Weights of a small GPT-style language model, trained from scratch on English Wikipedia.
Training: a variant of Adam for these matrices, 87M tokens, 5400 steps.
Each number is 128 + 24 x the weight over its row's rms, rounded and kept within 0 to 255. Layers, rows and columns count from 0. The size above them is the row's rms in percent of the matrix's.

# layer 3 MLP up, 192x64, rms 0.234, rows 57-91, columns 0-63
size [101  99  99  98 101 106  99 103 110 105  93  91 104  95  99 108  91 106  97 100  93  93  96 110  91  98  99  93  98  98  89 102 108 101 110]
[[116 140 102 126 128 127 113 129  97 103 146 127 173 131 102 130 161 123 120 102 122 103 131 122 147  75 142  87 114  78 143 101 114 103 133 111 154 136 132 131 141 142 178 125 179 146 135  99 136 111  83  83  88 145 120 116 125 115 111 112 152 103 119 179]
 [116 160 134 169  78 144 103 112  85 128 120 177 103 155 127 114 108  94 138 129  94 128 148 127 150 144 135 119 139 100 117 147 100 130 103 126 116 156 124 144 125 155 151 109 112  88 113 159 152 142 137 118 124 138 135 130 129 137 124 105  48 125 101 183]
 [103 172 135 129  97 115 165 118  75 124 147 118 173 108  74 133 154  97 120 132  98 101 124  97 135 154 125  68 143  98 144 111 101 122 102 117 126 148 124 143 135 145 113 137  86  85 158 121 147 151 132 144 126 134 129 146 142 127 109 168 122 160 145 144]
 [165 141 135 104 139 128 108 133 133 144 107 163 132 142  89  99 129 137 185 138 120 185 149 159  93 137 138 157 123  97 102 145 165 117 104 103 151  80 140 172  97 131 131 158 101 118  99 147 142 158 123 137 117 120 107 161  97 127 125 144 113 137 125  90]
 [124 136 110 112 157 107 131 119 135 150 156 118 137 126 106 147 149  90 135 152 140 108 110 117 152 185  93 109 150 126 180  90 160 113 112  98 158  98 152 160 157 164 134 174 154  67 134 149 122 113 104 162 148 142 146 139 115 115 107 131 147 128 125 131]
 [129 179 149 107  77 109 146 177 152 122 144 140 125  92  81 127 111  84 121 171 124 139 141  86 139 122 105 129  91 120 150 168 154 118 122 109 159 180 122 135 158 112 160 114 126 113  95 144 140 135 142 138 145 103 137 120 118 114 131  96 104 110 142 138]
 [125 154 149 152 152 122 146 132 164  98 171 144 176 109 134 147 152  91  81 128 134 102 130 144 126 154  93 145 129 139 144 156 146  99 137 130  90 121 105 128 167 118 127 141 123 194 137  97 153 129 134  99  92 128 152 133 151 111 121  80 139 131 160 111]
 [141 105 109 126 169 121 147 136 159 102  86  91 140 144 137 150 118 115 137 132 126  85 124 151 155 135 144 172 130 131 129  90 167 129  76 127 137 125 129 142 111 122 131 130  75  99  94 122 122 108 110 122  99 110 125 148 105 119 151  99  89 183 145 172]
 [142 109 124  91  73  94 177 143 113 169 102 149 117 120 125 156 146 170  76 140 130 104 121 144 136 146 140 128 158 108 107 130 144 122 109  97  98 158 144 164 127 153  98 139 129 122 115 164 112 124 157 148 107 108 123 112 149 111 150 150 106  97 133  81]
 [147 122  89 137 126  83 118 144  95 103 111  98 129 115  82 147 170 105 170 156  81  83 119 136 125 163 150 128  97 144 142 125 157 116 137 138 138 145 100 119 163  96 142 125 142 105 134 137 107 123 156 105 105 148  96 124 146 102 107 122 130 119 175  92]
 [144 189 115 115 130 109 131 160 107 157  92 131 105 174  93 123  97 131 150 126 103 166  79 116 111 105 124 101 107  86 143 146 101 100 110 140 151 177 112 117 171 152 109 136 120 151 152 132  93 124 120 125 150 142 141 161 128 117  97 134 107 126 125 130]
 [110 153 121  93  74 136 186 186 156 143 145 120 158 139 124  92 135 173 135 126  99 115 127 141 143 107 134 188 111 120 105 106 103 158 115 143  97 131 154 132 116 109 135  97 137 137 118 104 132 118 107 117 130 170 138 100 132 138 157 116 122 115 169 133]
 [123 130 147 136 137 126 110 126 119 139 139 163 107  86  93 106  95 145 114 114 102 144 109 138 110 171 107 137 110  75 131 108 152 116 146 137 137 167 126 207 122 114 114 123 152 107 153 151 121 154 185 103 120 130 149 146 142 126 122 128 114  70 149 128]
 [123 143 129 128 125 178 105  71 179 160 134 122 105 105 117 164 118  79 112  55 157 114 117 115 152 100 106 115 142 124 134 105 141  97 110 126 137 148 168 127 129 122  84 131 130 150 116 104 121  97 106 122 130 123 134 139 137 134 159  93  99 117 122 147]
 [133 117 108 121 133 116 113 112  89 116 127 111 131 130 123 151 112  97 124 138 138 122 125 140 128 149  86 119 152  98 137 173 110 163 103  74 137 135 168  88 141 142 162  80 140 154 139 117 135 159 193 108 114 132  89 116 114 119 132  77 169 124 113 125]
 [127  90 108 127 140 110 156  93 129 171 136 140  94 128  74 194 144 101 129 133  94 109 145 127  96 147 114  81 118 131 133 141 118 146 112 130 150 119  98 150 138 140 121 152 129 148 136  99 119 164 137 130  87 145 123 159 150 118  74 104 135 128  99  98]
 [124 105 140 162 213 108  96 140 128 116 140 143 116 154 153 132 135  91 119 140 151 141 168 123 132 153 182  86 144 147 165 111 153 127 155 101 145 131 143 120 123 132 106 123 141 149 134 149 125 116 123 117 112 124 169 144 187  98 105 109 146 123 144 138]
 [129 142 147 118 129 123 129 140 124 156 142 149 120 108 135 140 162  90 103 157  91 133 110  82 149 159 138 182 157 145 136 119 133 153  57  82 160 110 107 141 101 133 157 106 150 110 126 125 113 113 104  95 156 100 108 141  99 105 130 105 125 104 151 106]
 [123 139 120 159 137 135  94  96 153 121 144 119 121 160 177 170 135 127 132 133 141  93 124 120 177  93 127  76 147 118 150 123  99 115 143 121 111 115  88  94 140 147 154 151 126  67 117 131 122  78  97 128 140 154 144 153  98 131 121 121 164 112 120 109]
 [120 148 119  89 124 118 156 112 139 162 119 111 106 149 102  91 146 114 112 151 157 106 170 125 150 160 120  99 130 149 178  96 161 104 150 160 105 107 143 136 152 107 144 117 108 140 120 103 150 148  92 139 121  77 110 119 167 146  84 153 117 133  99 146]
 [135  99 110 123 108  83 161 163 131 127 111 136 110 101 141 134  99 147  98  97 114 106 143 105 141 153  95  94 137 187 125 145 137 120 111  93 150 127 117 135 166 134 115 109 118  99 144 111 192 133 113 111 138  89  97  80 128 127 132 132 119 114 127 174]
 [113 170 132 145 146 173  94  96 101 114 112 148 100 109  91 166 145 140 108 117 119 121 120 126 126 143 141 146 136 146 140  92  88 134 170 151 111 129  95 147 150 135 110  99 144 167 116 146 138 120 119  96 100  60 109 106 131 124 140  96 133  94 130  90]
 [155 142 119 116 171 128 172 138 147 136 119 150 136 151 141 142 129 156 138 123  99 147 120 120 125 142 136 124 101 116 125 173  84 112 151  74 158 152 149 167 148 112 136 113 102 154 150 158  98  87 110 134 100 162 133 131 150 132  92 102 152 164 150 171]
 [163 135  71 102 120 115 136 139 142 131 138 139 101 121 146 152 120 165 142 123  93 129 115 116 134 139 103 196 132 149 128  84 140 113 106 125 141 173 151  98 136 130 125 120 124 146  81 121 135 134 108 117 101 119 168 123 152 161 104 146 144 134 196 148]
 [129 137 128 155  86 125 109 114 172 118 161 167 141 142 127  78 143 112 131 109 165 108 141  95 146 134 133 148 109 119 139 141 112 166 140 151 165  98 146  74 124 132 118 113 113 107 171 157 136  84 113 138 165 109 115 130  89  93  95 132 120 142 144 150]
 [166 114 161 118  90  92 103 133 156 161 135 102 141 125 110 119 103 160 116 170 169  95  87 100 144 115 127 152 154 142 187 166 134 131 120 109 106 130 118 120 142 118 154 142 110 133 145 122 133 162 138 119  98 180 129 119 106  95 111 137 167 152 133 122]
 [173 161 130 103 137 108 134 148 125 142 132 176 124 114 145  91 146 114 168 176 142 162 119 125 118 162 156 152 121 100 131  91 101 147 139 128  86 165 140 176 112  99 144 124 119 164 165 170 100 133 130 117 131 152 127 111  91 108 121 123 132 120 105 114]
 [123  93 113 164 131 126 121 102 141 126  98 124 143 121  99 131 165  84  82  75 132 148 140 187 131 133 156 140 118 126 153 129 148 130 145 115 125 153 166 159 154 142 121 122 116 120 151 110  90 174 117 164 102 137 150 132 141 140 144 134 122 173 107 172]
 [147 135  67 153 116 122 135 110 130 109 132 105 109 172 170 132 142 136 150 161 122 104 135 136 162 104 113 131  98 123 138 123  93 135  79 137  78 127 102 100 174 143 123 105 123 154 123  97 159  96 157 116 154 120 114 131 138 132 196 122 131 133 130 129]
 [142 126  93 163 163 143 133 123 122 103 148 157 112 158 139 164 137  83 142 109 158  86 125 125 143 124 102  91 128 114 157 127 152 135 180 145 148 155 126 118 133  94 143 143 134 143 158 143 136 123 160 131  98 106  89 164 100  99 112 163 109 169  97 143]
 [ 95 176  97 152  95 145 161  76 154 109 130 142  90  99 100 128 137 138 117 163 131 128 139 105 103 135 159 145 146 136 117 126 124 121 109 150 147 132 119  61 136 164 117 164 148 133  91 152 133 160 163 156 128 128 115 142 146 133 126 148 118  82 136 152]
 [160 100 158 133 113  63 103 115 120 142 124 116  94 118 106 163 107  90 132 186 122 140 143 126 122 134 119 110 132 137 106 153  91 119 122 185 136 124 119 105 103 129 121 100 121 135 150 143 120 108 121 140 141 132  97 125 122  90 107  94  89 185 152 148]
 [116 139 161 105  93 114 134 139  96 148  94 124 153 150 133 100 169 168  99 158  97 162 113 143 101 117  93 148  86 166 123 137 170 143 154 132 154 131 118 115  91 114 120 160 126 102 117 105 135 157 119 130 117 147 139 133 123 151 114  74  88 105 149 124]
 [111 127 116 135 122 101 119 149 109 119 107 102 123 119 132  95 134  91 126 126 109 117  95  91 163 120  65 157 126  81 183 129 123 135 109 129  73 119  85  94 123 134 142 118 132 126 118 149 100 153 141 102 105 137  89 137 147  95 162 124 128 158 143  96]
 [139 126 137 135 148 155 153 106 132  81 127  91 133  94 123 114 134 162 133  70 109  88 106 125 149 117 122 133 160 147 127 125 111 159  95 131 134  84 141 101 133 153  99 143 141 115 147 110 129  75 133 122 151 152  98 159 137 160 174 139 134  73 136 134]]
# layer 3 MLP down (transposed), 192x64, rms 0.189, rows 57-91, columns 0-63
size [102 103  97  99  95 106 101 101 117 105  93  96 107  96 100 106  90 103 104 103  84  89  91 103  95 101 103 101  93  94  88 100 104 100 105]
[[155 133 136 101 101  98 157 130 104 120 132 112  77 127  97 119 116 113  87 145 175 166 138 153 129 113 127 113 126 134 157 134 178 130 125 123  89 122 101  89  98 162 112 109 130 115  99 127 159 168 130 150 149 109 111 112 119 120 131 180 107 174 148 124]
 [147  70 178 127 107 124 122 162 134 118 155 157 135 162 130 102 132 130 136 138 126 111 167  91 162 111 145 123 141 112 100 120 140 116 151 103 145 110 117 128 108 163  84 146 123 141  82 119 144  70  93 123 109 109 155 106 184 135 137 109 141 123 125 123]
 [161 122 116 120 128 166 120 116 170 146 104 129 135 137 120 139 112 137 121 128  92 149 104 108 205 134 108 155 105 148 145 128  62 104 126 148  95 106 116  94 129  89 145 127 170 148 154 130 104  99 135 119 117  93  85 114 136 139 148 158 126 121 125 134]
 [ 99 116  81 111 134 136 187 146 113  73 142  87 144 152 130 164 131 154 104 116 160 143 134 144 106 144 101 133  99 124 153 114 115 152 178 118  90  73 131 110 140 138  92 129 123 132 139 131 111 107 114 169 124 140 125  85 126 116 131 136 149 139 121 158]
 [110 125 112 136 113 143 173 113 141 109 141  79 123 141 108 135 125 120 136 149 194 140 129 125 106 111 133 131 163 178 135 107 132 143 136 157 169 126 174  99 129 134 120 154 129 166 166 141 132 158 152 159 109 112 132  94 102  86 101 154 145 127 125  88]
 [165 111 102 147 150  98 137 122 130 121 116 157 153 140 123 134 158 136 167 166 150 107 145 155 100  81  94  99 143 101 156 141  99  93 137 119 177  94 144 117 124  97 108 156  77 136 127 121  97 153 136 146 105 124 150 117 139 121 149  95 140 120  88 112]
 [147 114 140 116 112 159 123 133 103 102 123 140 156 161 125 116  72 124 188 121 100 139 111  78 140 107 116 137 110  87 116 126  96  71 124  91 178 144 135 132 130 130 111 118 148 115 178 127  90  95 147 124 113 114 142 144 128 115 103 148 136 136 106 121]
 [133 142 124 138 124 128 128 152 105 102 115 141 125 109  91 166 120 151 144  59 146 158 139 132 125 151 124 105 120 126  78 130 120 138 133 100 119  77 125 129 132 168 133 100 139 125  95 146 113 153 111  93 173 190 129  88 105 111 120 102 146 110 100 120]
 [ 94 104 140 146 148 111 158 127 104  95 176 139 130 119 146 144  97 128 110 164 146 140 151 135 121 119 116 115 101 144 147 146 120 100 163 111 143  99 140 165 167 150 119 144 113 102 135 137 147 107 114 123  77 169 136  93 127  75 114 125 191 120 110 117]
 [130 132 112 107  92 137 119 125 122 168 124 162 100 114 137  81 120  93 125 140 131  99 126 116 160 122 143 131 109 128 139 129 149 112  95 117  90 136 135 146 103 176  88 142 129 141  98  66 126 164  96 135 148  99 155 143 161 151 142 112  73 119 139 158]
 [145 143 133 122 115 111  98 128 121 106 113 146 145 117  97 138 137 140 129  89 117 139 141 138 105  58 128 123 144 124 161 112 104 171 127 118 111  98 165 178 127 163 129 140 131  85 140  58 118  92 142 145 121 135  92 106 131 136 133 137  93  86 118 144]
 [133 103 147 137 115 131 101 106 126 178  99 116 119 117 147 124 133  99 138 113 120 155 119 162 191 121 144 170 105  87  92 109 137 111  78 142  89 131 139  98 162 138 134 152 114 136 125 160 100  83 180 105 150 136 131 123 118 135 133 116 123 147 158 138]
 [125 131 113 142 163 157 140 105 130 123  91 120 124 152 141 137 127 148 144 170 156 162 144  99 123 145  98 121 155 146 133 191 150 132 122 140 145 134 166 146  66  98 111  78 141 166 131 171 117 106 147  98 156 133 110 123 143 127 114 131 129 165 137 100]
 [104 116 131 107 128 117 106 140 153 150 109 131 120 175 121  82 120 188 127 116 180  98 103 132 124  97 117 118 102 112  93 174 147 119 101 141 140 177 134 131 126 173 147  90 137 165 164 118 141 135 127 131 165 160 141 140 118 103 136 140 133 157 139 127]
 [151 110 121 123 148 110 161 171 111 116 122 145 193 144 154 160 144 192 136 131 169 131 138 125 129 156 147 139  98 147 158 135 137 123 125 164 160 108 133 111  95 134 114 122 139 104 128 113 119  82 119 128 114 132  80 142  96  91 173 129 112 151 122 119]
 [133 120 138  97 108 160 142 149 142 137 159 164 181 129 144 121 167 111 138  72 149 124 108 120 128 118 142 125 123 145 108 138 132 176  92 112 126 135 116 122 105 116 105 131 142 135  86 128 169 132 123 174  94 125 124 151 146 155 146 123 121 172  76  86]
 [127 147 119  98 137 179 144 141 154  94 115 103 166 184 125 110 119 122 149  90 122 154 118 115 165 144 154 117 157 134 102 138 138 129 126 110 120 118 121 139 134 102 106 166 176 116 146 117 162 148 116 117 131  92 183 117 143 178 115 130 160  96 115 116]
 [111 141 104 135 154 120 152 123 103 103 108 126 107 102 135 143  92 161 113 108 146  74 180 118 152 107  76 135  98 144 145 116 101 148 122 148 152 123 175 171 141 145 144 123  93  88 111 176 146 128 113 153 130 147 150 119 106 106 127 120 102 119 110 148]
 [132 160 147 145 109 128 100 109 114 128 117 127 105 141 105 117 123 132 156 118 128 132 140 104  91 111 122 118 137  93 120  88 166  78  93 133  98 112 135 132  95 151 131 115 128 130 101 121 143 116  72 110 158  39 150 109 105 154 119 163 124 115 113 140]
 [125 133 137 140 126 132  88 150 143 106 152 146 127 110 134 113 141  83 107  92 139 126 129 109 157 147 138 114 109 126  90  90  83 118 112  96  87 160 135 123 158 143  67 141 159 127 170 147 156 158 135 110 121 140  80 113 137 108 117 136 172 101 101 135]
 [142 104 115 124 160 147 128 177 166 134 120  97 149 131 150 172 126 141 149 106 115 117 128 109 150 134 134 116 118 161 126  71  77 150 132 149 143 129 128 169 151 123  96 136 108 122 176  74 120 128 129 103 168 121 114 114 156 143 143  88 120 144 126  96]
 [114 130 149 123 126  81 152 131 143 129 118  87 133 141 144  84 127 100 152 168 134  96  94 152 155  89 122 104 140  91  80 133 133 122 116 110 122 157 107 126 123 103 160 109 163  98 133 131 101 121 115 131 115 142  87 130  81  76  95 164 142 127 139 135]
 [113  98 145 138 102 114 112 175 107 134 129 111 127 163 136 122 115 185 168 100 142 147 148 103 146 105 118 168 139 101 132  95 115 163 153 166  98 142 137 143  99 117 156 153 139  72 141 107 112 129 129 118 143 128 157  94 121 121 188 122 112 132 122 111]
 [ 69 132 114 136 120 114 152 146  91 117 129 147 114 122 122 128  95 106 135 153 120 100  97 130 135 136 106 114  86 105 113 101 130  69 138 135 123 152  95 118 187 126 127 113 137 102 125 119 111 126 114 194 121 159 143 152 128  95 119 119 129  89 132  82]
 [123 117 142 122 117 105 117 159  74 108 138 158 133 122 114 136 120 153 120 166 146 124 128 117 124 108 137 130 136 130  83 102 143  96 123 148 125  80 123 147 140 124 128 172 156 119  61 104 143 158 129  68 134 153 121 120 140 111 133 144 135  59 133  97]
 [ 96 148  80  84 132 141 125 133  98 158  87 147 136 150 102 104 143  92 146 118 135  89 139 124 146  83 140 133 115 122 100  79 137 125  98 144  88 129 138 102 141  91 139 124 183 149 108 124 155 132 151 153 125 123 126 135 129 107 170 158 112 134 163 136]
 [ 97  91 152 147 168 150 161 146 102 106 120 132 125 103 148 159 104 150  89 135 142 140 147 120 135 134 140 167 111 123 120  81 132 144 115 110 136 117 126 119 153 137 141 110 143 125 126 118 116 133 137 136 177 118 137  96 142  63 101 128  66  83 116 165]
 [158 143 139 125 101 106  80  94 142 157 118  90 118 150 152 100 120  80 137 130 120 133 144 124 149 132 138 166 149  92 126 146 107 117 133 136 112 115  86 113 105 118 123 132 130 146 135 134 157 152 118  66  97 115 122  75  86 172 124 123 142 106 168 133]
 [112 167 134  97 116 140 142 102 141 133 155 118 134 121 134 102 116 118 110 153 147 154 141 162  82 146 136 127 126  81 106  99 148 129 131 111 142 179  87  98  76 106  90 160 123 118 100 129  69 144 120 120 160  93 147 120 128 103 134 107 125 151 118 152]
 [134 167 142 105  92 114 136  93  97 132 195 133 151 108 119 113 138 131 114 149 146 122 121 134 119 167 117 105 157 132 148 177 162 148 120 134 122 153  86 159 171 160 160 127 127 147 100 137 117 153 131 130 116 137  82 146 147 132 131 148 109 136 106  77]
 [158 135 157 169 130 129 145 144 119 141  99 126 132 135 152 169 109 165 115 126 135 115 107 127 118 173 134 145 132 123 181 121 154 143 161 160 108 110 150 169 102 136 127  86 110 124 153 157 129 139 176 169 106 153 139 129 130 183 101 106 136 146 145 161]
 [117 180 143 142 119 139  98 153 119 119 128 196 117 154 133 174 119 123 143 139 127 123 152 155 171 145 116 108 135  96 107 141 169 147 137 159 114 132 139 121  78 123  81 120  88 117 126 140 100 118  88 149 137 129 128 120 131  70 122 147 125 106 129 156]
 [122  91 125 120 147 120 121 163 122 132 152 149  98 132 107 141 100 164 136 127 133 115 102 138 104 144 124 117 117 114 128 154 126  93 122 127 146  87 118 148 178 212 128 120 110 158 125  96 113 117 158 129 125 139 116  98 120  90  81 154 157 126  84 154]
 [144 120 126 133 172 150 114  98 133 107 170 158 156 179 142 157 138 153 135 120 157 144 143 155 105 138 184 121 161 136 110 148 135 144 149 146 128 150 109 169 146 142 130 100 103 165  84  63 132  88 123 141 111 124 101 132 126 147 120 128 107 113 117 125]
 [126 113 108 115 103  94 131  63 126 147 127 121 120 100 139  95 108 119 154 170 150 121 161 126 137 182 125 121 137 121 118 131 126 138 126 150 134 149 112 117 179 138 146 121 117 165 123 104  86 156 119 116  86  95 147 103 121 129 142 146 155 166  68 134]]
# layer 3 MLP gate, 192x64, rms 0.233, rows 58-92, columns 0-63
size [104  99  99  98 109 103 103 106 109  94 103 101  95  96 102  89 106 103  99  94  98  96 109  95 102 105 103  92  98  90 100 103  95  97  98]
[[148  99 179 124 145 134 110 129 129  78 159 129 137 148 131 164  96 148 130  88 151 136 140 163 103 147 136 108 126 144 137 182 118 117 138 173 135 101 155 123  96 128 136 128 101 149 140 160 156 135 166 111 133 174 130 143 149 122 110 113 101 176 150 108]
 [155 107 156 120 125 114 137 146 159 101 146 174 156 109 101  98 145 119 140 116  90 132 103 134 125 161 144  81 120 111 142 130 150 170 121  88 150  96  87 107 119 101 159 103 124  98 115 134 147 132 162 137 124 121 112 179 132  83 123 106 171 138 114 121]
 [114 109 119 138 134  87 100 117 105 148 142 109 153 116 119 136  92  82 104 125  95 106  60 119 100 136 147 153 102 131  96 159 118 148 141 128 152 143 115 130 149 137 124 119  84 127 148 125 133 120 120 117 118 160  65 114 109 110 163 144  92  92 163 136]
 [141 128 159 132 110 131 168 129 100  99 132 142 116 128 103 165  90 131 127  97 122 125 115 102 113 126 114 144 133 126 133 134 117 108 132 156 136 121  42 152  87  91 140  95 113  90 134 119 106 141 126 105 185 147 140 109 104 114 156 150  95 153  96 137]
 [159 110 142 111 129  98 100  72 111  99 147 127 168 130 103 162 106 108 119 153 135 146 122  98 101 140 119 117 134 109 108 123  71  99 175 155 112 136 147 130 146 142 170 132 147 147 144 141 139 122 135 122 118 133 192 131 125 107 165  82 102 140 122 129]
 [125 128 113 123 100 108 150  80 161 122 146  92 163  99 118 149 136 104 106 107 106 118 122 129 128 139 149 120 156 139 149 137  91 145 175  98 143  76  89 110 110 130 122  76 105 138 162 149 150 125 135 127 135 119 129 134 148 108 118 200  97 127 141 108]
 [132 128 188 102 108 108 161  99 145 136 135 111 140 133 148 146 108 128 110 130 140 150 143 150  79 102 142 106 160 142 129 162 148 109 129 135 151 182 118 116 111 163  90 112 129 151 130 154 154 164 175 139 148 137 102 135 137  98 127 149  87 148 115  85]
 [142 125 152 120 135 158 154  98 127 102 149 141 131 134  92 128 128 129 113 134 121 161 144  89  81 119 136 136 154 116  85 117  86  90 122 120  98 107 130 117 128 156 134 114 145 158  50 153 150 102 121 106 122 136 112 110 129  80 105 111 181 127 113 120]
 [104 153 155 122 117 120 145 153 107  96 175 120 152 143 156 150  52 114 146 176 105 162  98 101 141  94 117 117 144 131 135 101 121 110 154 144 132 160 137 140  97 134 130 100 101 130 141 115 116 156 105  85 160 139  89 137 102 100 122 137 119 121 142 143]
 [146 110 171 134 123 102 114 132 115 102 139 113 202 139 117 107  82 118 104  75 118 152 147 126 134 118 142 141 152 144 178 128  96 114 124 102 143 125 163 187 128 127 103 167 118 130 122 126 122 151 141 146 104 148 114 126  94 109  88 131 114 113 126 106]
 [131  66 136 121 129 109 116 123 142 151 145 105 141 135 133 110 130 106  81 155 124 124 126  82 113  74 124 139 127 145  96 147 143 133 133 149 129 135 144 175 158 113 120 145  84  93 137 121 182 131  59 127 152 140  92 105 132 119 146 102 111 122 133 118]
 [145  90 137 102 114 136 126 117 146 124 123 156 136 163 170 100 126  97 147 130 170 138  93 150 144 142 140 131 135 128 120 151 140  73 130 153 141 148 125 102 150 108  98  89 110 173 143  91 179 125 156 113 101 141 123 117 122  84 153 128 150 158 163 159]
 [113 158 108 134 108 133 140 111 131 118 131 141 121 129 192  95 103 108  99 145 151 156  82 134 141 120 148 172 152 153 134 169 114 128 118 132 141  78 145  99 141 133 117 196 112 160 130 136 134 157 132  96  91 138 148 118 128 105 109 139 150  86 115 123]
 [105 104  73 105 162 139 150 136 127 137  84 140 173 142 119 102 113 132 118 146 119 118 132 107  89  94 102 157 140 153 139 106 128 143 121 103 169 119 118 112  88  86 130 160 130 141 125 120 146 130 102 129 117 117  72 143 129 113 169  84 171 144 123 120]
 [ 86 101 155  77  99 128 112 130 101 133 138 117 168 159 163 137  84 172 131 149 123 160  94 123 122 159 149 176 135 108 125 136 150 121 134 140 140 103 134 131 137  82 143  89 117 117 138 136 128 124 152 124 163 152 153 144 118 113 146  91 170 156 137 106]
 [167 102 140 147 122 102 141 141 105 139 129 158 165 149  96 109 113 106 122 139 112 123 106 156 153 124 125 134 108 146 131 158 163 122 145 141 143 131 161 160 130 117 108 112 104 136 149 186 129 143  97 128 146 141  74 154  62 133 145 120 132 172  92 163]
 [152 127 133  90 106 122 163 134 131 124 157 119 125  82 123 110 111 140  94 103 155 125 117 113 170 144 135 177 112 105 123 143 118 102 117 117 159 127 192 153 121  89 155  95 134 115 100 127 126 146 152 118 186 133 121 126 131  95 178 138 140 150 155 112]
 [ 98 129 145 149 107 122 140 101 148 126 138 124 132  97 113  94  82  80  92 127  97 108 104 149 157 123 119  85 133 137 135  95 116 109 137  79 106 125  98 164 119  93 127 163 161 177 155 190 135 132 135 133 125 127 129 155 138 103 124 125 155 133 134 145]
 [127 117 149  71 121 119 151 149 128 119 114  96 137 140 148 139 129 151 157  90 137 159 134 161 115 139 150 146 159 189 130 147 155 135 148 118 155 146 129 131 134  98 147 118 121 139 143 153 183 193 139 119 136 129 160  99 111 113 155 108  96 104 148 100]
 [125 117 143 120 150  82 121 148  96 100 132 103 126 125 130  88 128  98 113 116 130 126 148 125 115 155 110 124 136 156 136 141 123 107 129 114 112 131 135 153 146 156 113  78  89 198 147 101 167 101 121 139  88 119 103 111 182  81 107 110 158 142 114 131]
 [138  84 151 163  88 127 135  61 156 121 135 139 114 128  93 172  93 154 147 116 119 151 154  94 103 182 125 142 145 164 127 106 152 137 108 124 140  96 137 161 153 111 126  86 103 137 119 129 114 143 115 136 139 143 167  84 140 135 132 133 138 128 117 140]
 [130  80 145 115 149 132 125 134 147 160 132 144 167 165  98 114  94 121  85 109 104 171 117 107 115 151 135  97 149 110 163 130  99 179 162 114 120 151 137 130 145 118 101  99 116 115 165 140 104  83 141 113 146 144 116  96 146 121 134 118 118 181 143 121]
 [122 157 159  90  92 115  87 118 130 148 142 113 166 148 149 116 126 132 138 144 137  99 144 132 143 173 105 123 126 104 155 149 161 113 119 107 148 115 115 124 183  71 157 122 126 158 118 142 115 139 171 114 153 135 143 119 101  67 112 168 126 127 122 112]
 [ 99 136 177 127 159 102 115 132 143 133 153 127 121 112 163 122 140 122 121 131 132 107 144 139  98  99 150 123 128 149 147 124 131 117 130 122 103 142  54  88 112 100 136 109 143 126 138 105 110 128 113 129 198  87 186 136 128 122 131 140 178 163 124 112]
 [141 136 118  96 125 117 133 113 155  99 133 109 143 134 123 134 118 134 147 111 150 133 112  88 133 131 142  93 139 150 126 153 148 143 115 178 143 129  89 177 101 123 145 113 150 134 127 174  91 125 130 122 187 110 185 151 147  96 121 161 139  98 180 151]
 [104 124 101 105 125 144 114 138 118 134 150 135 140 153 158 157 122 108 128 148 159 165  98 117  98 126 114 103 157 126 127 126 119 117 136  79 126 171 100 106 143 152 104 109 121 130 143 135 115 157 225 111 109 151 129 123 127 139 112 162 106 100  91  99]
 [121  82 178 111 119 142 112 117 112 121 137 123 163 131 120 114 144 122 131 144  94 133  57 136 175  99 152 116 146  97  97 123 116 107 145 169 105 151 121 121 121 110 123 104 135 153 111 111 123 105 122 116  75 139 134 151  87 117 122 113 158  91 153  90]
 [106 113 125  81 158 116 152 107 143 144 135 126 135 132 123 140 142 136 116 101  95 141 128 121 128 168  92 131 167 148 150 150 145 121 115 121 164 112 116 117 123 105 144 107  90  89 142 122 115 181 138 120  55 145 155  90 136 129 138 178  93 139 115 157]
 [133 120 130 103  74  76 131 116 125 155 162 108 160 140 112 130 104 166  96 126 116 137 140 132  83 135 148 160 125 154  94 138 144  97  76 130 123 143 127 140 100 148 126 127 126 174 114 144 140 136 124 124 146 132 129 124 188  90 127  97 135  79 148 116]
 [101 111  80  97 114 153 114  82 113 155 184 112 132 130 158 169 109 146 126 126 123 170 129  97 117  96 125 140 124 134 126 131 119  84 120 166 145 159 123 126 137 152 158 158 124 138 127 129 140 131 188 129 168 136 114 161  92 133 123 160 151 104 140 125]
 [105 135 130  86 104 134 155 132 124 100 139 156 148 166 146 128 116 137 117 107 136 134 126 210 139 129  57 127 155  96 112 158 168 149 137 128 122 152 129 133  98  88 127 107  73 116 135 141 120 123 108 102 116  93 122 118 129 112 121 136 130 154 117 155]
 [142 125 117 118 118 134 126 124 132 129 168 131 116 168 103 162  94  98 135  91 122 117 127 125 109 145 119 168 120 108 113 113  53 123 102 158 143 107 135 114 144  97 122 172 130 122 114 145 149 132 162 118 132 110  87  86 128 136 133 113 150 183 183 119]
 [140 170 171 101  99 123 154 104  97 144 153 142 101 109  95  97 118 136 141 156 146 136  94 123 114  92 147  57 133 168 123 116 120 114 128 108 117  96 124 122 143 104 143 152  91 125 114 166 128 143 130 128 136 125 160 106  94 119 113 109 168 131  83 128]
 [136 113 134 116 127 145 145 121 153 100 126 157 132 157  85 172 125  87 145 118 138 123 130 115  70  63 171 120 151 136 127 144 131 109 109 143 106 153  81 133  86 122 125 149 109 154 139 154 168 168 158 120 103  99 132 122 105 104 126 113 128 123 151 138]
 [119 146 158 137 135 143 125 136 154 109 144 176 163 140 150 127 105 107 125 149 123 114 150 146 101 123 183  64 156 118  96 128 135 115  86 148 153 113 102 126  75  85 164 117 113 157 133 125 121 122 146 114 174 114 158  96 142 104 116 140 139 131 133 112]]